Weights of a small GPT-style language model, trained from scratch on English Wikipedia.
Architecture: LayerNorm before each block, rotary positions, biases, untied embeddings, attention and MLP in parallel.
Each number is 128 + 32 x the weight over its row's rms, rounded and kept within 0 to 255. Layers, rows and columns count from 0. Numbers have three digits each. The size before them is the row's rms in percent of the matrix's.

# q: layer 4 attention query, 96x96, rms 0.117, rows 80-95, columns 0-95
# k: layer 4 attention key, 96x96, rms 0.115, rows 80-95, columns 0-95
# v: layer 4 attention value, 96x96, rms 0.0983, rows 64-79, columns 0-95
# o: layer 4 attention output (transposed), 96x96, rms 0.0969, rows 64-79, columns 0-95
q80 088:127125118119090127131170122126188138117122100089107127113255153097071096133111118116113133134157156155136122100156159114150175144160161154079103125147097109156136132078113144129167138089071111148092103104202120134134108150099163205215149167072078119099100152146137111105116120135157094125
k80 082:205084125150162158188126085144216087151198103076109115140108148089094114085113136143079069099142112117090099132136164089113131156147107172127144116093106086099164104117119074154173168145189101119113125107077154154121145070100132158146159099126147142116097104154159132137154070145125100095
q81 109:121131111123099116151131165145133080071142116128101112159159083193099100145073165138109143111128124154189114127072065104122098084156107126175106134154126177172089140107111141139146115167141126145099167184100105152116123139146056091077101064155205181132086123090154167127180106171140144103
k81 114:106152143136149141089198165129151139128144181153069115131212129166107133110198114115113123099051118105161099136138112175154124091097162168081148101139113160130148076152150129093167137117107085114127157181104108112151144109111137071080079117124138135143079060064175100093138114173154115147
q82 085:132155131144074119126125116077124151223092092152167077092218138099148116113119128111152158103169152140127232095133139119105057151113119126159154114114064116089113133165165183110148145127096135145089076120131102126156069135180141182113141164117104130103083154088110132122151122128150144123
k82 086:140113124184107187235133131059149146107158070084072142105139125154113161085106120107097136077120102139098149126103137156090124119142055147118098110161173098135143139108182136108144122171104127122181157115139093120149118151173122097151116148058107084090185098162082122137151148102078131104
q83 082:077171147102130130120142173168049075058136139153138152162132102189130118133146119147153152134128165138118111135143111135217174087102088180097086094163117165121088121161147093113118118132153103109176106154115162155153144154133088074127105181134160148098146099145183095077120177103121199127
k83 084:084177118084150132072157139167126086137095185154126069098151093114144127139193092116132200139173155157151122135167148147108119107130183087086165152103120177158121113169109148123087168111127140158094132189110140067108120179172146121119097140162074138119147121098126070088099146103146093196
q84 085:159136102155144147116093108147121118189144170128142105086027138110119132136162066100089103147140140072108168091093156147066124183113145114196208179121139089112153113099154145137079167164134159145119154124113127069080138094142162146121129105134065112193135136115094138122130109180103137121
k84 087:121108116165082123157130132072097149101142082145139155175034166108156128166084127185144103107131108113173149170114113162121112179125135110149127120123139120113127198078139134147147076090083119123144118153187090122059147104072142175144135162123154089177159129176095180204146146100123145119
q85 088:160169084200205083128090099128204126158145098141062077117096111111131155097101140092069162138159083134150127142158135131119156098142125155158144101144154115137137107150129063121118148146141153137105106104117124175142148181088133166163115059135145161178127154042089149129153088120104086115
k85 091:113147082133112052141134132153153214071137092153156162127111109085107138155100140128168073108068133083130136125121124150134169129108140184149124099106120092159148086152128120150120147125101075140112172131198095154121111124101151117064115136115166159167175174173151113093126072213145151081
q86 090:094148161147200166088122197142086060030145151114143151188090127171102110114153178170130144110101127107130115128127121123157131093121146126159120134153145142126136103137144096153145105133138098118134134153060137146090146100113066056108066118200183144100143097152120168103163162122112171151
k86 079:111136126099188156072168132159134140157023156179121127095185107152156143176161125145099181140129166137158098143119099141155150106157114105097159127075118176168115152118078110140092113117141136123040147204123135093135137111160140132131110136134115135139175126061111101168061109131164129175
q87 082:164181108103138143140112144140063050070143113106200132143097102134145119134081195152102118119131099105171147191127085147163111151174180087144092133116080104178113148111159156150079140098097125214093118125098127157097105057090115100112108137094176118156132122136090132161107131122096124140
k87 088:110150149152163109149099075146174165099144089085086090126215194155099131087212131113109106095122105119137160124150146129129136098130085125117105106115163061137162095137137170108167082158115094116154167134063135194133068117062124106192085129143162111136118093087124131116116142146100141117
q88 084:086142156105191050127122173123126084039156200116152130154072148074161155135178154128097112106128151140085128114134138142124104107091138129163147117113128120150145056119075150073120148125145084115114133112086169173107158118158094096105082061191161134170109088170138112149140133147121117129
k88 076:154133080150138140129188122110133118144067122167128130134135127156153160151101130134145151147125143099155118117193133096169120168125179124138116187107044200139107143158132160126088051109076148122136130122129197122113154167063158141101119195089078090156140131096055141181104086109139116137
q89 097:150145129100085111122129127107115187163115100163172156122037129138113173168133096098113086137128178113053118088153136111132169138136144158134084109098112066076119109192157127073099136136143092138177089108122100107167103212148150100140138216121150125157155148163103132137093155162132137156
k89 099:109138151109075100129107138109131145076132107141156102122094134108153152104107141172132169112166145195138177105086172152092102149125151106147081141124183114136117163209158152102105096081092123099136182049174138111132119131200169125117114114132068137098119167164104087083117099104058156177
q90 098:136097121071101159145111099137105199166116097111136110085020152129142104140155082099196097138146085119137133172165105123097117117153141128106117141076156140118121169151133051176085144163117221135119140098160084109141079124137177164080161125115104156109181140170096124151134122128141120130
k90 089:079131120111127156144118106106085137109174144106115177100119163087114071153097119105107118128123054159152147075114109166136141056136088103118072130144177068139102118082142150122126168146131222121154163102170094175113121137133092170179141075134083136124085171143183137077151125136114177128
q91 098:106176144164191109147100096122109113054119129147126191140038126121203155131157200116140148132110119105110169115175116145115083126156109141182157160133142161129082138155157116159118126152094126140165106086074127090121120151152120109195109121132140063185122079070082120145149168139109113126
k91 104:089139152130106069110174085178144178104108063147174176135179105126110127120121116147165171150144128111131187149065126151132081130175165094157028103146130109178134155134153182124086144148056126140178148108150082150144100146122144167148155131088098077120153141141097134130078132123092105119
q92 090:167120161196138101148076069126097114148146115111136059207188113160141132128118148086075126169126167155091130154142126143158128104124155131181113091124174165083122098131092081087115106135162108076087119183111178138168167125123056109107135166133162149108093138101195103130101099132160146123
k92 094:109211112085127143101110194132063135130115120189114150105122110161121171132149096142157128122071159172155091140161151115099091130089170145130154113097063133093154130114141139139081091092155096142114178123087177096134089211123163084108112159130140125177090094192159096086097116145122155142
q93 093:072140143186106111144097166133128065150116153089118100134185126119167114118143103107106179073110149147151135160042100111081039144084139145185147161135120170138130134108165129139122104136148143116099108165071068108102158146140095128075134095146115152161109118167132108108193153175104191130
k93 097:069123100165114198160128153128178098103107145099109142140156121209140128156188136142163114128087060115133094147108059149116080130152118145086141144131109163141119190100152142102201113117078168161105147197107162071169114126119092140078060136129143145096115124128086136158140121105163118149
q94 098:158140137097098142095154132102120124126100115151132123061030159131143098135124095101207068145199113114125109104194113099170139089127101171110140148116164136113118152106151106175139153147128178119154156107138143124110087039114116168085171130178088172067163117155114075162116144126132130145
k94 096:137177103056143132104172113105087113161128127117101148144097215103165102137122081073067131102210109174125201108164127159134110060133112109153144141115159115137099163103085129178136155144157146101145126169159074162115162149134132206149178116137087140093125141118155112089154147111118124105
q95 081:122143166073132202174125199129073116100088125130145205140095086147172143116099179158151180125069120117159137152112089121144161143133111140083115142115109160140081131180134118159138108097080122092192118124141109135114128181098164072108119145069211128089162116078110136139143147119134098124
k95 079:085179165158134126058107079207164125108118187130128056076203093134088131118187111120108126202146121155140161117072115142155136100166148115112072140169176109172101088170105131099092156179111157144150154103115140115161106108138122105153126111138110142112095170122146116113119173091146102141
v64 082:223108097140069090149183124108186138158135077109109162100127126160120138117089095160154123131110107085130130106100106127055159091108110146111156105117128141135091153202140091191149116103116125096158197127101107108192106104154195126143141101174095153135112123094150180104136116131174076134
o64 087:141117146092185172147144080135106123145120089133137192118106142151131137119125184155089123118134086100124190157107110188117111139154175113134151152095131054148078139120119147136136121159066158185155132092178191109165083107119135141170114124091075056155126132057100171127098159134115063136
v65 078:109143122125119109134150127094144188193145137134116086156146081178101139083125069091154169100159125090129085066169115117149143160112146098062147132142144159109115081120169099086159094092116152109126136131148171160195157151098085049139117168132172127145144121136191092082064151119117106175
o65 086:147115174114143146088119117125149103087102131106037132115064128144154122137095189183091143135059144127117110163059141133097159117129152112134190202182113173139182175080089142106172136149148159119146133172076164114088152102128093107139092072101147141123108104121123090137142143184131143104
v66 081:123148208057107113125115075190138123154132093125133137173140149144130131106112117158127143177130183170134119174067132155119085077197114187124075128139149161154110094128182124034135111122082142142161089094102137142150092135154092134128180122057122153179132116104151145102140163114124141128
o66 085:086143137151083109128146156103130134108198107133068192102138130179133107151102105122138146122083087145131105080130137132163144082089136081137177112142110082075137151153119122124193084113118165086109120115159140166193165116087103165160193155147087104061064114146132190142130169134176115117
v67 082:100140050116083126176122175100131120139092037123111135106122085137167122135094115148107133139133085133115152168101155114167150128145116109110133129123132183183119147139133170122108175066170107149084051109198162101101132156150196128113139134120172069093137140166185118165122131201123121118
o67 084:157112120110133076129190092112095094139082176173076089143151155171131155113082139101171087170148093121159148134143110094066152164155130109108108137110181131151147160119166103134189130191160166079119139134134158098146172188066169058122159109114114132117132100091154106141072126088112089154
v68 087:180146165097061084068172106156160084141145128083061081119116092164088114148179128116126131102097118120124167131133116138138174089129115127053152139170112154107135141140087116132101138164150143101127173190114079145190146108159127110119131106139072187079082149112212113136106146106155126150
o68 094:105106169146152170169081146152130146140192081114098169087191138159131133114136149173124120099130110117104097094096140102118110067143134123101140157125133110144161118041136134151175060172115160213193134151106168156135146119117118146120096093122154114101120105054092120105108146156066147072
v69 085:142138085126126150134111152145084114135092141110108179094139127040143119092124150103129143159122154176160155082164097098145087102167097181191101194078137149148095171111115158168123101186173127156110132174062096171077116080135114115185128120139146137112155143149075136122093120070098172113
o69 099:135133121166084108146109093160158094202173086168112134158189135134140068124124112143134111114163166156151115085099173123171133159137117097133078143121086117113134074169094116095100177114105066123134110099154081164143066168126107130132126117155059227173105158114141129124132076090161128113
v70 089:146120176162131101136139091114134197116124135165095118130126091188127128127112075156162110137102117157103101133098148120161132155110138119121137101174139071108131076148122097113142099093119126129118078137166192123123184220106133066118133157111152124079131101098208059192103136210154152127
o70 092:136176123090122095119162142133118102092153106073156073130069143146119166168126146086143111118123110105107125147149121130099154151108169153124152140159186203148205186082149134141104097135131173110138156130094075115070183082159114107042097065120169095149138126119133077138145135156131185120
v71 090:151126130119164134097120144162122076124120119097159163136157115055128109151147210155066131140122150118157166151149078131133074092160118180183115144060133195146113148117123183122091080138098103124092108142116078141169089083128131175181111097137110161141133128175074185144183150087136129102
o71 103:106102088163089105149138111148151148145150123161136134106197150112114125114127068100149144176175140172139149098127163115120138132144115099128110061093092058098096090156124124081135169097120086135135105069166128164166066146110159211196172190144060138111098154122154173119130139106104116151
v72 077:120098140094087137146094039192171160185135115106153133183144129144100102093130115096102115165100132134145127114176116139113176057152161184078146166140105141122130088102115112142117124173151148164155141124121113150106175085039073078115114127108163137143144121089198139086087103167149115135
o72 081:085103142128089137149120151145127141134131119140043116115119118155183092165100144201098129083095100130148093099097194116117107102101118064093131223157111145102189159200162144124169085134146135127125122154116123173115110151143105115145128072103152175175071100084099150143116143168116114088
v73 076:119097105109090125127162055121163098195161148092098212155145130131135113169126154129156058085059115107129098108153119104113149105134119180106173147151169098133136082136177156123155105106123134104129148139108139141171133133052085118133081143126138142053086109132140215146083101140166132128
o73 083:075120190175133122165149143159089140100108128118080122116087115111157119115136174169085190140135086114122137160082159100093095100159138045103148178108102154109166146167135110083179100112100135154198142139147130160118089120123122088159139093103176122213104117048120157147142144167128113104
v74 079:179168117113100148096131123151157092161157082082116127134131123218143139079147115093155126100112101093100178158075142167124171148117117063102172118128094165111184142107157183127123187094155122079123166129129087132101038124145123143103117130124113102147152131128199069130135156197141108130
o74 083:126127201119153154122150152132051132112102176137059141098137165177090148078121155174167176123088080134165113103142129085103121094113105131080130182113102114192086114113099139166180081179147183136127117162142206086129170133144124119124151140111154093072139098083099151110104131139124144150
v75 081:072124113103136133099157103173081121086107118072139132114139157156241100130135114114173142116109169141136173142120050138079103147113108107155125100158182160149113129127159143094100152105118098119099156147081119169164095124108141170154160114143088145175118135145116051200137180085164102101
o75 088:156128136110138172101166148125143110127133121135159127113171141136087158106170161076121150170172140155171087099118124161190119097090147098147126032106090112097045078103092141171133148175177165097133126081138149113135077070142135160139154207106091107073170141115146127124164128127097135157
v76 073:171133106140159152154130154109151141147145071144118129123159147117156121103130061082143129152167168149073169093195173162126098135066121136139145126210085115114136087128109142113160179059115115145145106175083134141100174091162107110102115123100119056114107087144128072142105140216120102159
o76 078:069138128118129136136131130120075111125067193110168136209118165163112115099073142072131149092122101155159106140184130113111098168064151163169107167140151100118183136105089149157098084159218145100116098105088132118096156097124119116080109128152076144186144129150107104113168143116096173137
v77 077:141142132117115157113161152181096089206135086055087093184125164110153154074110067125132126075161128124166105092171179136166139133120120152091150161187100142093137177110118105147146161129153182132131162134103111089075137085148118114064161138103132101175118120123156109067132108151062150143
o77 092:094123160131115159123079142105132145137162160134041176131134115158143114116138171193135148077070143155142088096069127098092104117114091108134123252144109144137174116147109140123190093142130137134131103170113153131129175192115071076108087078144175127137111084139126140108094115122152141109
v78 076:153096100166170098126153173087075160112145167140073080098090131207133172091153093122101161153121160119113147151051112114179148144074126128143151086161154081082166085135134119123119148134108114100149170125155135131120094193181106101118050154122069128110106100058140133165136121125129137138
o78 085:160171148130151116138150168117095076120123134072171128167062132128083152139137162100174154135116089120151143156134100149158137116142182206091119054121186203148077124039114171126062111120116146121148134149135135087118096111139074147105114134161168092110152129159102098117130085157165150138
v79 078:152106110148154173121122157104166147126091166149168074065128091101151128182122141120090114121144095079148106123109098113176148109142161220139123170162147157168090172082114136148151141142105167125114136183197127105109108098107094158135187143136147171195111146097109072154052133114127082115
o79 086:115032101072125151123106140132210099153168150136092115126146146118160093182141112112134126104154165167118139109131107147111178130145147069058120172086078106166138110094156183164108127182169080131116171151148076120114112150086148139084089102130085177135103142136181110134104150143078135151